Weights of a small transformer language model: 4 heads of 128, vocabulary 17766.
Each number is 128 + 24 x the weight over its row's rms, rounded and kept within 0 to 255. Layers, rows and columns count from 0. Numbers have three digits each. The size before them is the row's rms in percent of the matrix's.

# layer 6 MLP up, 1920x384, rms 0.0732, rows 93-233, columns 288-335
098:104126144138162084194120163091133130114146073128184097133123091134150170125141149109181104142124073154143123159171116149141119151151088126120126
115:133097154153100142090168136103128119083142129127127116159114131154122161182150152117143181138112089135105124174129119126137144101105118106128128
105:142103116154162129158113147135141137108157114129122154123089145134129072103113113140114148079153111156131113125163112169153154103116160102131127
096:101129123127137106125127140115122172150107119118140130090109104140128139132162176097141160146151128159154156125125159127115141129153093105083187
111:122105120090154117122164117124114137108187156123097133114092098118125149128113142097131093142157149139128119169099097105119136112151126096110127
107:075119141104139139142118105145125086134135169120127114122164145155157169116117125142121150133138129090122136187134159132148142149121128143151137
048:153120138123130120124130170125165145113105122125111139153104118122179157119107151137111136093148116112138092082139104153151096127119151116108135
095:140107114148121149095141139134099092153142117103168106172116147131163091127120123123122132156145094129162115158129119119149108104142147092135139
106:141135124101128107133147115142144107151121138117154119124132151177116104131106119103138100150121102116126103084096148125155152127131092110145110
101:091138110168141133096123130107141120126133145111172108139153110133134101123162098150145130143101136124139147128158085139111150135113149103120126
053:108107119128141159138135130113083121096100146105157123122146106161087145136080140148133180134083085141128136095127141163102152105147123118105148
044:140111140130119146175149083116131113140159128132161098120153105099091137125138138091101134132114156137128146134148101164135130143155104143128144
104:126121078121175134133116118077115147078147156084111119126098154102097145134144117140138191127106137161126143111123124139091119142100098139138137
103:151119146122080141124098152148133134089159131082146140101123117145106132092156100094106107079155108120101143148128125167143135147096181126125136
109:159147122156110133106107139121145176146136105111119138108118129176138150166147143135124137119180121133073122127078132129124106103148125130098116
098:102126104118142129145136147116146146140108194164123160169163158110155150149158110109160112152122126170117103143144151168141136139113109156148139
101:125080135090106108099130105142125129094151102130131102088121100171188101120167122131102146125100160162105132094126147140139094100137132114110099
103:119122148118166156141166105127145128136145156137158143159119214146109123130115147145143161095140123156139122109157143140081130113131125157098125
095:106125118102103142144118118129125099132140122103154141147111126102122135149099144126149124129188128113125114131177166139158112121127122070159133
104:162122138080131100152177155102129121104116148145099087125139103141147137101140148100113108107155183128137116163116153153158116118152114120113173
101:138189139134091122089089166130119136122125103100124103104129138121113131112116150129153127109118185075121105148125163089150090146127122133139145
102:113085174107136188139145100160103130139096153128145090142144180125138104133097123173171154088104119119106099135129099126146143102098145145181154
096:174174149154141134144146094161127166109168109145186124138148172152112062129105163158090138083136107133114156128114123131113105125124140148113108
098:120118133105159102142107108113149084121137086128141158140162111128076115117138119122130107117127112100143171120082121148156111101142123126128123
100:096135160151130120061108157136110099173123131116113110125137126088131162136127110135107165146172134148124119120108133148165141072183112134101154
099:133112149145131120148168142137195117129167140110137132167153091136128148151117109136149175170101128079124104155148139170184145129150113127117122
107:114163125149127118164152155144147102157167126153079125156097174084129146140131068130082080123096084120094128093141125149120144137128163122098169
106:157108166145158125130176127145122151131118141144145156166141189119129138185181136132112130125133159122132129110142138122124131119144140147079110
100:150092128099159154163149125130151155140136133172153081124126113160149160063140130094124116168157126135103127130126115113153137129091149116133116
101:138091164143146180156107111137113157115188149164131114093112157121142095155147150113173132094128157144133128099145147106130107163079123097110162
113:150123091110119164121115118131160112148077117146147107099144150115101122118109150130144128109117138136183094148136088132120140136081146122158164
096:119112167161105146152129132177152083126112147110131092159124114163146143129095153123139071148161116119062133091132118104109113136122105121110135
110:144129136115106140104119081123149147117166099137152118168081118109109123114183145103128094119155101167136123111166131145125065129147146129105071
097:121142123118123105098118146097165164167130096097156146115123158149136145112134108113144124092133136122141080104132157121092114105129128112156095
094:184101170124162148144159127158118124135126173137192098112151136115168128149109123142085107137101148082138138110116155178081120133140100145089118
092:101106145133128118126142127105126163115168151150107079154114131152124116098125085079121102119142152119117162126133144183116157139082143157121144
108:146126124148116131126082114128104126132136109137146116164136100156120076118118158180138087148156129155126183132143141110122163172154126126141136
105:147118145131127156084125107102134143144168117143130127119133134112110176150073076154103124149106128113098129169129139141081142100156126124130124
102:126126156152108191164092149077152110108146139112090113141129122102096160113143107153113113100151157116152131161137128135139083063143123138121144
103:166082117168167114149111115157079136127153160080138174176118108154123138105157133141114109145102114158090124144157113119157085141093101138128116
041:120119119176136143134114114116146098152120108131158157127119095154147140108143112142091139084124104080136102118129145130119103085111162112080175
090:144141133158094098164135139119167117123133101142103106139177113140156120145110105138110148113130174139175125116124104125109155100118146138107179
096:129093164110153152129109147137138128138098117158091140119181140158091093117099111112123158128143158101172113156092098109146138175077155100143149
113:161112165124172094113152119143118114092125160123140154128102130132108126127099140140146118181163122115049122135110103132139109134093105096145148
105:098137126131158152084138173119149131103105122138119142151145133113129146128122171128110087113131130128083145107118113128117105148153114130145176
109:093138104153097144139123109119124110117158147094110098140108143079129147123141131114134141157120148154167122188156101125114136100121079096112137
106:132099178108120155151088172078136129151135124171142130070144137119120121153108137121126104139126145152126097166100194185176134122052083131119121
102:148166144181179197164122115119147136126161130076136122154134151190160116107113143152097133182091128119102152120134100163083124090134143135118166
111:121125131117146130166109156155120105118185116147144171194126136092126108090156125151135155119094094132175122169128137116114090147102101094132137
043:079115125147150161126140162170180152136126133136124149155151130124113136117096120120147100154139114166155128070154125146143099131100155145149098
103:137162155128166182103117125114113162138172167091092118076125133120186135128159131114137158117139122143187167109123129114097092130130085116114134
103:115100102138138107094096108127119125148122087102071117122120181154109110157159097161101138104141070114141140133116131111147112107136090143099088
106:159142106082157098111106149112118175122155137182165107103118131101119117157149122132136147131122133123124116140111117117117112142119118128154141
102:127083117127149098143120172134108135111136156113110138116114137081121119141108131112107108139110139122115097097150114148147165144099127110117173
100:176158135162145163122144094128132148134085148129125131120123110139136126123132130092124127147109118155100098137171107144164143081093123134127115
103:105057135139106121131084104113123151088107128143102121098131164094120114152102104126094131116108086119136143108156108154138139104112138120097124
102:149143134157141122175089130150122111142129168128162142171124131135153157177109108089121128101108085176120083104096134133106121134138147154170136
105:189173145135142164123110128133120128125156142106148118163121117092161098121145145162101108130104140125118122098142143117122176104078141128108103
108:121160154151120163141127127113140118122122177146135134100137116127126166119147133163109100140092123117134097180087080121105123091091139143129123
108:117094143110133133105124113119139133155145127139176158126122132116169148108150086135119130117088116137116126109139127155150141163132108115098127
109:143148136149154143098201124136106167080131146135107108150131082080104121111100122088079114127089128144154156111098100126126148141106087106142126
098:113123140075116097111114111110137113079091127147134163158161137136122119126132145125177113074118103154151092107143087115117108136157105165099142
107:077117113113127136121154104155123098156157145151103107157165102103090124095128188103135149140135157143147102112120135103141087157078108114091163
105:121112100126110126109133156127167131095136154128115158128155125122134134135140140114105087126083131153170109118125176104151126094105124143123142
102:108116163145157134155113134102138105082136175162106132133136105139154137122131102102121095160146128127126172136118114096126126141127156082154083
110:110178122127172140111128124132141173137144047123095132057152147107115139172150122133122126132165098151165130161124143155134134101096105124118129
095:104139141130119131103154163134097164102119101109123093124126132115122134109084145115132128124152078126165131115159132182139143139099144161122179
111:160124109146107107138124139112098149138156156127169124129111153085123115126149141135155141107123174047110144127117109092115119130171094123097163
102:119112150149114122146151174139126143109097128115162117181149085062143098142147176141137126141134122124105117143140149131104141072141128135107162
101:145160153134138087155148169150153138149149136136145130113108124150109155169133118115141096113153098087081139140116128157102160146134152188110166
112:110148160096164116151126106094097149131111104096114108120182139132138160133130141120109133132149088138124139158122142099102098116130141126135163
095:098122127170106149146085122114103134125116140104110184140144116120156142134073136149116131088139107114110089128102142136120110136126129167110140
107:174163141116091084100134111117104123112083098118129124128146161124110105132165140130120128170121108166144108173083124092082130132101117165103139
108:131103132121121137156101129098140143124144146141128080179126168089125126106102065152142125168115121159091140104150133137095137077146105200146163
104:097130105116112111107094126111132183137156113111131116134140150093116172150167148161139102134137162179108168112116081132124123136120137146134146
104:158135131130156133099170097125098169128091150150136107129092169105076124141073122096139160140100125102126139138160149107089107138106119129090133
058:123111153159068163134141114102124129165136167132138151169126130140138134127138137139136132090178115103139119136115119126114094136108127116097156
103:131136127152129133101120142127167210094149099164112155137141156093117127134130109135116130105141103121090103095152129126096116137135129135088136
098:111124160120144089108165115173120114155163104126110117152151094077148122138161104133107151098131120090057131152140128125150114134092135134114124
108:104186129124166104103111157118115128111057089143137115116141128134132101164128123122114106102116105134173190148133104124131139181135123162140163
101:085158161130175104117103153120158137108147149162118162085110141143134115125117116168125103146094142127135101143119154119114102129119140139134116
106:152138116126149122117121140148130148115180139136137094142154119123079134111126115101113143149111144099137102165138074151122172144111158130093127
064:145146127102159104107148149156117184146140140104141137138169107141109193136098085102139127122139138093128110139152155141120110097162106191157146
101:093169114124129134116154153158117164185103123162073115127211127171132138109137155136156107134084139139102128104081109146143123098130154137133153
098:144181171163151113131109138165123111139114125128117119138133145147120129120114154129175134162119154198119111152163116161082132125147174126148102
114:168126127122162104164105106123091117167106128080088135080150202161160134125158121104110143092135138168100104139086151134145061120135153115112118
102:159117135120138148148133143131128074124147117133122135146131097148116116135070112169093100131117110136127168161119105103132127173126110132118098
103:113115178108169146105183111101138124168149134129111141128151127164101109155119104168141093123068110153142120139157126103135108134128130126104134
106:149136153081126122180085045076111144179154132162172107140102140127139151096132133183135114098167107143131136112129153127115145149061072100134105
102:114121162167177132112110145125138129134098115104128128075131130159188089119115158172143140145127124203173085100145141140119101182150135145114147
063:120119153140105119118141124118106144152147112119138128123082064141155132106130107116131132125166142143128107114122161134153126131125196119099171
107:134124113088166108176154125171126110136152173121104125101162136154168096134108091117130107116147140149146121100154122098098097103150114141122145
101:107104110152147129123129124137126151097080147093148080087102112112125155142091135123092147082127147086115127112143134122089108120128152108138096
099:139160123158086124095142126119125139104142150104131121083119137159147143128145101075127122117122134113130130162100125109153136095111109142128139
104:116167125154084117106112108128161154158169158132096156122123136159096101077125152108136117093086089074129164102146085175136129124123174117127143
091:132134135130103095138159128161141173138146099119098128137109149131118126124124158124105117058149133128105169161095112064136125142058098116109144
102:088130095145135089162133136151121139084105136129140124152174104155143131111119111114107061058118127143132147139091156091121107105178167146139130
097:163115104101124141117151151099136140136096132104135141081122169122113120133150124116131113065145170139105121157162142097089083107158137129137140
109:171105146106100119099135144178119136149140141139114112148122150126111128141154077128114128127107114090120112093133130131151067140096120153099105
102:119150158120130164110136121157142153147108126081136097111108125120164129121171136117070160115120096159125142109125078124094123109141148140147120
097:186146115130159113129142155153164152107103134120129097118073094161154131078143102122129113099137125113112110135181132143154134099105151168117167
099:128113104165090090136119154126155122173137128127102105159139167066179129144125110114084175149164131106113116087138120149154092104138149128124106
057:173132154169113148132158076160130124122153096115116149120149187099137095110127106162095136122156137143172127129106136119113095177131157147149201
060:113127086160158106117127132130125139123117150132148150131147152118121109121104119135125153168140107129160118148126115174145146132127135149089186
104:141124135116141126137165136099112084151126162109124085093137203163126095126130118131154117151110154130119130143142120130096126117125120112092154
103:098149149152121156109133123132128107157158168131139143112110172182157168156142151119096137117131171125081138145103137157108122089121162125114124
111:126134118154125160126103130152128135129104106142114106173099139109164171087151114132063076170092139145134124125105130099107121129096146128114127
104:149089106129122122141133100075129158134131135106151116159127137099139140107146131109102143159123150137143149144138120117126149135115109082161113
101:068162091112162174106157108125110100103111123157100096076124142107121137107141160141094141160119166125150179097135064118122129153145178122120155
099:115143135127145162130124129146099109094108136132114093117125130093130174124109099142110176138112106137131182107137117148150130090167094181147138
099:174140155125157138143151107104138127155134089136139136140102128147149119145155122136133119123118138100134089134111123123125154092121112143131144
114:112113149087120136085138149140122120153119110144170094137101144133173143131120106133108126152112143087130169166140164113148115136099117148122148
080:153111076140115131134118123099145152180144101152135095137112111158111066163123164145155112169142134105145120086105154133123143099135097160143173
104:087115099104111132128104167091161111114097151094109152158146132110146117170130121127080115148097123094131154088102171115173163111140118091092160
101:155093130169134132132077110122121120114148157105183158128116139152153109147145115147114154128113124127161099062090112107101116111120136120150073
105:142173144110153123184114126138124102069084094131150150127137115112140144091144163105163153142135141149152094122153108149131112141143126119121132
098:129071160138177152121075111187097109154118107093152173111120119117102113119102129146131124104118107084156109131171116143198119138113140091106083
103:122184135137117115141116093119139119161133113117099105103146124098112144113098167147099144134109149142138145125153129136136094140139123126124121
113:133146145153162117099144121135142146137130113095128123139166143141087139125112106152118129159149130124081140140098145111141122091118077145111136
107:138138104134132136110060107097115099137085141103118110146091111074093152098109129091132141167140157142119110142134123128142130140145105133130163
103:132101134119151114141116127123159125130147150143144121146113144158175125154101145120094142133155167111117084147105142134111149092139110149157136
102:159152138112142125155132166126111107094128139117087074169127145165157134124112127152130117124124096149134112123097119096105142121162142128109146
104:120121115135133149121162127100138162121131093135101123165159132088172085113157104098106131124138144161112101121124126136105139123131139098140112
110:120112128104143151087174150143138129143132061156102149154144094136110128119146073128125129132101150126159145108156137128098106119133137082101135
110:139105134129134091164107119094142105145128160141114118127154154105140122131132166155106128150097151162140125113103137119149149100136152144098166
047:106113150107122088160139086125143139153120175115147158115147137159155112176148126125114113134120129134088134150154187129076104075146129142124194
039:117102180121142098093115147121144166114086108139174100139154116081126121140119095106137108147110121119099145149136119162111151118080164161127131
110:132143111092145129137129155108094125166139113102104158126162107123118163097122145116107122126122113131152148092081169151112179092122112101126099
107:144101140134139140147178170097167140164138118126048139167122127132141113204144125117140112097121147155120101119122127113161113141171167124156141
093:129112153163136106104166113116149138094127114090167132153089104115141162151167108081132131133136106094130109160155117170132104130156121091148168
107:111167140143107127075143133142167142112140103146089119157148123062122117149125099122147143152154117132132138133131122159125158166120065134128147
050:118109144159128137145128133120174124134139140164154104083120116140128161145113099124143126143125103142131142135175160179109137131096068182098135
109:136128154137171115143141167115163104159119142089130118137134136148126077150129085146117054146148153170131170122078119139122156122133151176175139
132:137140089142097150144159069132137128142128143148122162150144146159118112180107142124135070118107074107112118083148112104113123113119149132146125
104:135083099158107157121154121130101138064152124155094082123183118125163101142154122109118148154141114134130111104168112137158137158126121130102129
108:132100142140121152129106101130128124106160122154141091170078135113075127127115109096135145143109169121143153151124100133109120140125153136104146
098:101056125099181120145147135099165103124088146107157136141155150123129073171131138131096131119107138111131099141119121154096092124107151135087158
106:133121155088145145115139135123153195128132121085113164116114088130106081112086127101124118156067133113124135099122137163114130099091165086122168
113:115107136181115132128088138148101134107141111088112137110139112129086092164129121098110102153157110134112099120170111110129107095131136120085153
100:146112076129118128111126099095145109110128135109161126159135105085114157118166170105139123126133123123154155110147081125113123096082162105136115
098:134165100132124114122104132079134115144126142107173127162130144121103160090106080150116151146161153142101146117106050154093140105156141124137141
# layer 6 MLP down (transposed), 1920x384, rms 0.0708, rows 93-233, columns 288-335
099:077146111060159129150139114141130084138131161144071140082150060167150093132095101174138131152170147128149143138152161152134161101115087112151125
112:102153134137133096148119111105116137153111092128111128164127124066132100110119125124142080139106161124140137134145172094173152111110108101127115
105:138119128139131123099146117131139114132124079100135124141100146156145096138134148132133133164122135121110145142085115116183095112194139116149141
100:134120114136094129132118122155086165117135085185121190142118116147106148143162124147103143150119120083161123159130117162161129121113128149154109
112:149132158089161166143158119133126103150136098088091124107132123114134168133153082139134122086114144102152096105101063136137098095117165144122125
105:116131077128131128133114120118168111154120135149090133140157120113116166151142115112150131135163120126084147083153121114144169140101148132149097
064:107115126144153137132162087126122141124118132167141128138107160096149085099148135136115189177151144182157151086165141079136153171131123118124164
102:136153111120081172133099113088114077140128093143120122165176140116133147126119135148115108117112144096079125116156147131203138122124070123112159
101:150150098092125148120132127185107150120124176114084122107080123096161138151109154131131126123098165166118121160158149120137115117121077114148115
099:127083094122123156116128128099145131145135137146115110148111107103123143105107122128148172098119096164092127078147135132098142113128128113154157
065:133134149122111152144145140137162099120084136100070116079077152089134150131150136118108149149105135148077165120143143121112140144095130124129133
052:120106103116144098107109125118155106102114135134147126103120109112122129105121139101151160122108130148110117090149167158133171120151141090111132
105:111150104119131150141149094137178169100132178099124132143131117151137127108118143112121129126138134139123130111154097104153079132145154107115159
105:124086144126125119105145146117155151112150148149138086107165114136159104131127153113159082106123114094143141132172099162171145091128132119115108
108:107179173158141101151100109132157157117155128142096090168117110121135098127138143143094073132175104136113142132113085106125124164131100170165078
095:115096121152103141085072142167128144132107133173160113118141106091116134167106158100154120124114111138093088131141126151117143159154127162104151
101:149121069106124111122109123081151121147119097142167122154151122156152135133147133135138106130118117129142107141061122109107131186111156142118159
105:100143118147122096139162119188110087118154127123130098143091181120128158109123152128103112115117124159123126126139125151111137107149141138132146
104:142150122125129100129108117153163166123155092124127136156112125100120122097166122110112106150142147151122152120105118100171137132143151114133118
099:158100127128121101112116118118145150116140125158123106172147097127134115139139147095135157124115143124110155101112126097145145120117099116119078
104:093137146145148112125154111153140102127139090128147131154124155108157104099104097104107119121102078131154111096102085080128093101129087131161119
106:124141103107106124106132148147131147119097157109097173143151129113109094133141150153118128113111092176140128167111108157117192117127110126124078
100:142212144112128121149096103156135110118122128168135151132116120107136123119168167186131094171110135121136182117153122133144111082143130138137137
099:122134138110110099126189134143117102113175124127102135149167167130101127127167147096129085138137150104144045122150132124127162132145126151102133
104:113087113114118125126095127122105095149129114134125125088158146102092146096173148153184090098108106144115169102125138100128148139083115145106159
094:151117122129107109086121136102128104100098133112124137115107153118146130092096094134138090123166118144122154128135111074088124099116165122152162
105:139081128156117106121126136103161103133082125117121124086109117141120093128124106194110150110159125071124109144135101114131168149157148137136105
110:108170109121155165129133160151137085119089101142131166084126141163148113085141134140082106133122127093106121113134105115098140139132162130139144
098:124106111120143163148112107119133152131133097136160152100129095138147136152131174144163151145122067109140114115134123117146141116107080146175059
104:112150148167101120086106132105102121138121171152121127184161089141112107175138132162123104110106131118119113087156138106096150124138153133150150
098:088127140113130117092135121120100034119111134126133140110146188148093136147134140187091109160106116124151151089131127091065139145136124130160110
099:133145059147127146141120089125136128119155133152163163116124125114167133115118144171136097120124079109132106115078131136157138139115137118151103
113:157134153094128108123081120138130079121076128118160096119154104128147121114128103110113151121115070140124118127117131162139110113111099116131139
094:147133086126119115149134143118111064148101118147144119096119124085104159145117119170117135148078091181117100148104141123133121156123129128141126
102:158115131116109115128104138129114123103100152148110116178149127118110130082095153141134142127072150095136157119137162117143109158122108123154106
096:101122102126127129086101107110140088117154108145088168164097136148130125137124121121124101125097131128134159110126121096157145120121147104113153
105:121139124093084134156114083143104083132100127137102158145170089103097099124094121130137111150097150143103133130088156127150138118090099176128120
100:071142117136135127109104149128138121160117116166130135126143105080111121070138107143144100167149133083109118132156113108114147133142113138128131
100:113131115120119134136094156170149136106121108144113132147135156133140126075135103149159150138093141113128125060161154108127169147167121140117131
105:163152102131148101114113124127124120122120094109136087087128168132069164120126118116119142136090135093132131113091114154110138114117106094146119
044:216136123119105102115116087168139184118115101116147138127116154119101134130168109162160103130129131113131119149106111118074163118080120135140098
097:127165125123146118132140077102120048125105104147159174112141101113106122121134100157125141133135122089140153142118154093111146101081116131184114
099:119125073168083114125122135131152140129126142134147145135110148122117126138130143090128161167107130120134103105151174112103108128122121122172108
112:108121102129113066098140122098105134115137089130089109077126149118137119126112182153145112109115111126139158120140123158118165112123119161134087
101:126133159066165142148111051104104121143092089128121122137130136089127109125103159098112168132160128142147104132110121095146152164161120106123127
106:098141150110143151124098135110080121089126115121120118137168112126143114142142138128149134105139139132158114148098134125142179112105137132111120
098:149139141110113112148128127118122014145125125148111147097156084138131128154124161108179135140097138141108104109083134134117103141091130087146109
102:129116106149143148122122118160128137097108124137112117156134103123090125091149127125127090141146089159081138099073167125119117150136102111154124
107:141111174135135115122124100159114172117106156096141105135115097096116112152129136146164153114099111078119120115128094107114130106141124178164108
048:142122120139159103142116109118113089153129132184103117084173091152183145107112117126175178109145090098112124149125124130100120154122075164148152
107:128146113136085139149154129131128119156115129067131135111123152157148110115125102175162161121136133115165099125160111103115108167118142145115126
098:149142140124119127124097148159120140115170104112127127118116128119087132130115151139142146118118101133142146174141116126138167119144109098127156
106:134163144098134132138125093142125149139152123143125095117097180195130147129110172104142144144087104117106111135160109135123125100099131095139151
101:150142124134096130074131133116116106092143139108116168093145150116097140109141124099168081175144126126120113088148130095142163165078152113063123
096:188146099118119140132122168168128079118115114142114155150165129129128114154124164084170110133147129137109127115132110093168158146090143084131093
104:171133125116100137110078119097105118151114085131139115166116094133115136148087114134179133111106127105100117117114108134121136103135125089154045
104:147132121136103127109153146152125106098127089109111107145114134117125177153107153110160123161147141152117122139161138112126120157136132192104075
105:175169081142129123101131116141125118116099104150122103158079140148127133098107147147113120113126085119162070132145121102145129095172154120180102
103:111151118135128137128145075125127159146153107133156087159127183102121159143103100109140139124161182107113125092127124123141167143176104176114115
108:138117140135078150164140157135108086142128141153173130070110098119127155116111145133134147108144124135115084129129093127080114146114140128137149
108:147183104107159180137174113129139128142114100157162111140126172116071122126160146151163167103164126145094098088168114111148114135124138129111120
105:124118108107122185126074120160197140148119142112127102139116126103136132118121093135115114127131136143103079107109148082152116108053141117161131
101:111151126134149127156158126121152138090153131142121159128126153127102123103137128143144135129156105149150128134138120111173151114118117091109124
104:149153118163120147143115115107153141156164105141142132110123165142109140183124112125121107150096083145148140140170128162083128116133100129129102
103:106106117155120175135130123154112136060142146104091148110124158120094156100148141149145087138109097103159132128157149095144152145112144159125127
108:150173122126141140082096107085116115085143115116138116212105160111132126148121085152126158136124150143132123123108126138145117139108124106127131
100:104110148162033146121091121153128111125123133118165092130147149148169145139150095143125105091128113118110125125091126126115114152146146091175108
109:127092142129156112133147158128130108113164129096131173121124109145142068103131117135117110142157114075096134129151134118108164074103112075157165
098:166137121124114126080123136113143114113184106138091118140127075096127185167163113126119160115155166120105127144142108102141112097152135113193097
096:139121095092126120080123152123123133124149133147138138121112163088167144108150129132158121149123131152152133128118150117150100151093113120107131
106:114154056164132145093147130135131102122166131110149158134132129085093090148111117107093111155114144149151113136119124123091163155135138139132100
097:122122157132101128124136129106126156110104077101171128164159130088080119096097131120150159136134116131152096133146105099120181148126134113189115
106:113113147130101123092070096157122156129124137161160095128115160130103114127158141106135111131104111137109119081113095127153170123107102106124128
105:108174100117112113155114146139140153127135126103128152138145074161142090076137162117140097137096127129147137109120125125172129139153128098150124
101:152159126113127112119101086175113102152134145136137145129117142092064112117123096120168123138142114120128138144140076118135140164108128093091094
107:133127087109187151119116093127144125116162133173139152128140100143099117146126121153117126172123144116138128129170145098114134083143113144150125
099:112145160144150129184121129121087110157113092120139110128108121114166142132147142148084109127115113130097173111145097117114168124104086097133143
102:127111156122091169152165110116090105122107122150133137119086104132107143122137157088132171136132139108105096123111124138160178158130179095158085
099:111144113115121109108071083147111132130142132165111112147122130141115156131094134135099104166128081165118096110094103118083133146150100135109103
106:170059149130125103104133135127130142157124134154159106105087138096106094040171136129122155165141112145158125114107115133106128107128082165107127
092:142127134118113119095082125129127113121149160154159136149130113099122136116167166148154108125143156112154152124140142157145127121137102090121116
104:088132136136156152125183089053148066153130116140107169121128111114126150142156099111147099131112150165150126107156149096127119125159119128132135
084:143127095146103115117111125154125097095131130135126132079112154170125109110118133124139105128169139115100111146142127078121128151152147117125176
103:124146152114117130108135154155126121119138105149136132091152100105140107093112120130133091170129143080103123174148140119153160142138100130173099
100:142100100117140145108086118097098073165090130148110140136111081101099086112110149123134122129150117104170121153102108083133149103128115133157161
108:166157171152185104157128125139132114125140165127150163101121150153126080163105109118111147096118130144135140152127126130142096094105132137121127
103:140126103147126107127119126172137071104140110122082123084115155140138164074125107163135144131095111114138117125108143147170111091137184103173123
108:099120140125089138125123170146136123113104153153157174120140101112133153136167128096129135151127124112122148147117130089108165140107076153191129
104:126118112138136110132132137148124174167155110100111120140145133133104157148077144123164145129143122141133100124160113095128157154159113110150131
106:128106120135152132093153134137091125132085106122179141154116104099102128151141154087105083100133165106181135062121129114123114149148166122102110
076:114109166128115159091165149155116133132143111135098116140168126082114105096151138104109096179150091094113135115115117135154125119161125101128085
110:129137120105096137119114133117125124105122114117107130124154085111122127118139109135104181030119109129148111101114146129135121135155108075126130
104:116131112104108127152145134106101103177096150083130146145143112131081124128075123119139155184132127108127124117131154144092135108125132086169116
093:093130090111142129127102076113141118100093147140098132151135178139116131092134111121127124114129111104092096103123108151093114110155154091168113
104:167148140115127114114147125090129133115154188161140149133148132120133120113120134117126113143135132115090119098089166114126142146112166114147171
101:146128102122079137101158153150146121106141142163113132120154116087115105114088166170122142105113139127127165105077126107103126183108105116123109
104:120089116167184194115071106135087170163107129117115139169096142114122133131105125117135092106152134099081109147111166110131130130131134112150107
094:164103072105117152102129141131171118112127139175136116143120138123115138148128164122116127144112081159109124094118120139114219145126106145139127
111:154080126141151124089172166162090106100135123126140156131111115166139146108122123105132131141139139064103165115138103090156090108140149099094130
102:097139110139087115154138178108124135145126138135130131126129147137168090132116094136139121120125111128084149105102167124112131121112172119097104
103:117141120114147127138132163136084104152103136112101138119143101134181180111102123092177084141117150096109112169139127137174157126073135143165139
100:120187181142110166096136137131133205148107147132161156100108090097100113091133149146132097139111149089156099128121068151102139090102118114096118
066:091129134140139129133132157153121115106109133133157121113148135126102149090143150130169139148147146129130146132127145110125137124115102126140152
077:108134160112103164130139138124116094112167078136156135109138127170135142136105142096147177100125145078142096155096103125097157138097131092109081
103:083154122135130101075095119097083151135131147138130095137128114155153104137157135099157097154141131095138118132126127087146158134133155130120107
103:151114087105098152159086135125122159145135106138078110143157136114105129160144097155127120133132135162126110127112118131177115129162179123121097
102:136087122119104155117138128114169095154140122165098128134145165112117142147135131138108122127109153133055121139134088113116133120113144133160110
102:087126120152101160140130124106111116146113121155143112106130127159151124121116107112202142123123137114091065123166077117098140126169157146068123
105:165157137109120126087105152110140137079173127124149133162101137139124133102125125132120133141120141161124140113139113113118087147113134136128144
099:126142159119138143112120154149183098120132163152155155141131110121114118137147117135132077148162115116164105166114123108167145106113134099160084
096:101131088116134113101153115146145099165141121128157119083157082156119144133140145118145127118131095103167140087132128108138181134119080128092110
107:113162108102104073089126122130101165127148124100183080114183147114138137113106126179135149146115152111084153128119145128173118124114133164120108
123:142137116187137124116161159093084151142123133150111070131092119117119082156110172121128112130136126143113169127127125131152104148142156141109125
109:117113135126119141171141198117141128135142133150113125173106126127132122130122101055158126088076125135110166098129155116164152125159109103108112
105:128147132144112176110123159145169128104141144115132149140155105188126134102150155155123084138137137152139162167130120149092152120075104073137120
112:130158099154114162078091153083071131132111141151123152101164150109125136128113154177157148141113118144138100164086134117132103125150164159156162
100:165124092158122182124126108111134128102092147123130115139131125151111144139128136134193092132142135110123151166136156152121114145165133126130118
097:125117154123098154157102093090083063132114115129131164142158070139130127145146121140133161143124101119155121148093119134135111126105145141170141
114:115106137107098125137143107118189110116131101150126082181152126133140144132126151137171111117129153137179134119105125144143125171079120194108143
106:131128120126170107124115120115137120119121120139112119109104164113155147132157072104137137181125144073131135136107125141114123120106111137131096
104:146115122126111135101134108141125140146147127155122131141151135115131147115141155095122169132114115081121110105136116112130082154117153123153103
100:121184155145155150115116136129142112105166130108135165139097128087079121099166129106118139177144128139109133182147150138185170139093149126134113
100:141151123127114119146135150150120094146152072096163143123174139132108115124122156073113104142142125143117103112132113099117127154131147167146076
106:150118144137175095104189154152141145136112112157126173118087131168132123111091098137166100154128139128136131120180141094080164117157140125153125
103:115107093123149088122148160117146099116121161139112132106134102079141128173155136066179125151140117114077099150111111115135122174127120115160129
059:120117113194125145147128172085121117134089084166146138147114071118136140132139168116144113137132149115126127144120130143126144143125085150137082
048:159105116142089137163156141085141102103139132128090123106103077149150130153123151152144151149106129125121100135184123098141128138158121180143107
107:138114124119162105129110119191150143103118077167118139129141162144120114090118150173104157138101127103162114100157122166167174143121116129079071
107:105146088098136123107140162139145092115081059097127110122151133115117123117147153117144129165137123161126095144089079119131151116130088159165133
098:087168116115114132134080148118150160128140120190104153118101153114129129134126131148131107143111116112113129121135075157141097140112112154138126
112:124134114122105112106158081097115157135122128142137121158140100116103098140146149107126112137172140143138145151127173170140112163115120106126133
054:116109099159135162126118115132121121120116149148142137111147146100192131180116133135139103120114111148141171127172145096145161127118193139109118
108:163066170135128102183118099130104111143142159099120123155101098109114127165120131121148122113130084138171147138137152118116101112169143122125140
133:145129165101143114099116074099147014139133073111131115129170111120107067145122112168116121132138110085139129126140144122123157123100122137109087
103:154131158118165123163108116106118129174141102147127147155128138090161136134123138157107128096116126100148116122104153161158175131128144109136102
110:121074123123132139159143114128106087140139119178136158129133112141087132132096076097094151135131131162137153149140128101141121123132156073144114
097:126141093149108122134111081146142168165154138139083150107106137125071153122122131146126098151141108125132092113124150120111129156165115127108102
104:123140101129134109122111117143172136097151089095140102067123167140109170128127108110164168159143124134111143105161139156134136139101128090094148
113:161145081154163164140167122161153122140139106115152141116114168155121131090106110109083120105120159112121172105098064086144181112155113094106153
101:127107117109120114150123153099141076106143120137122099121153124166148148148140149132132156186112138129154098104099096118112105116100138108152130
098:118122141132149126114114122113134163108102090116166087123143144107118126121131110100130154182129154132140117173107156145117092086144105098103140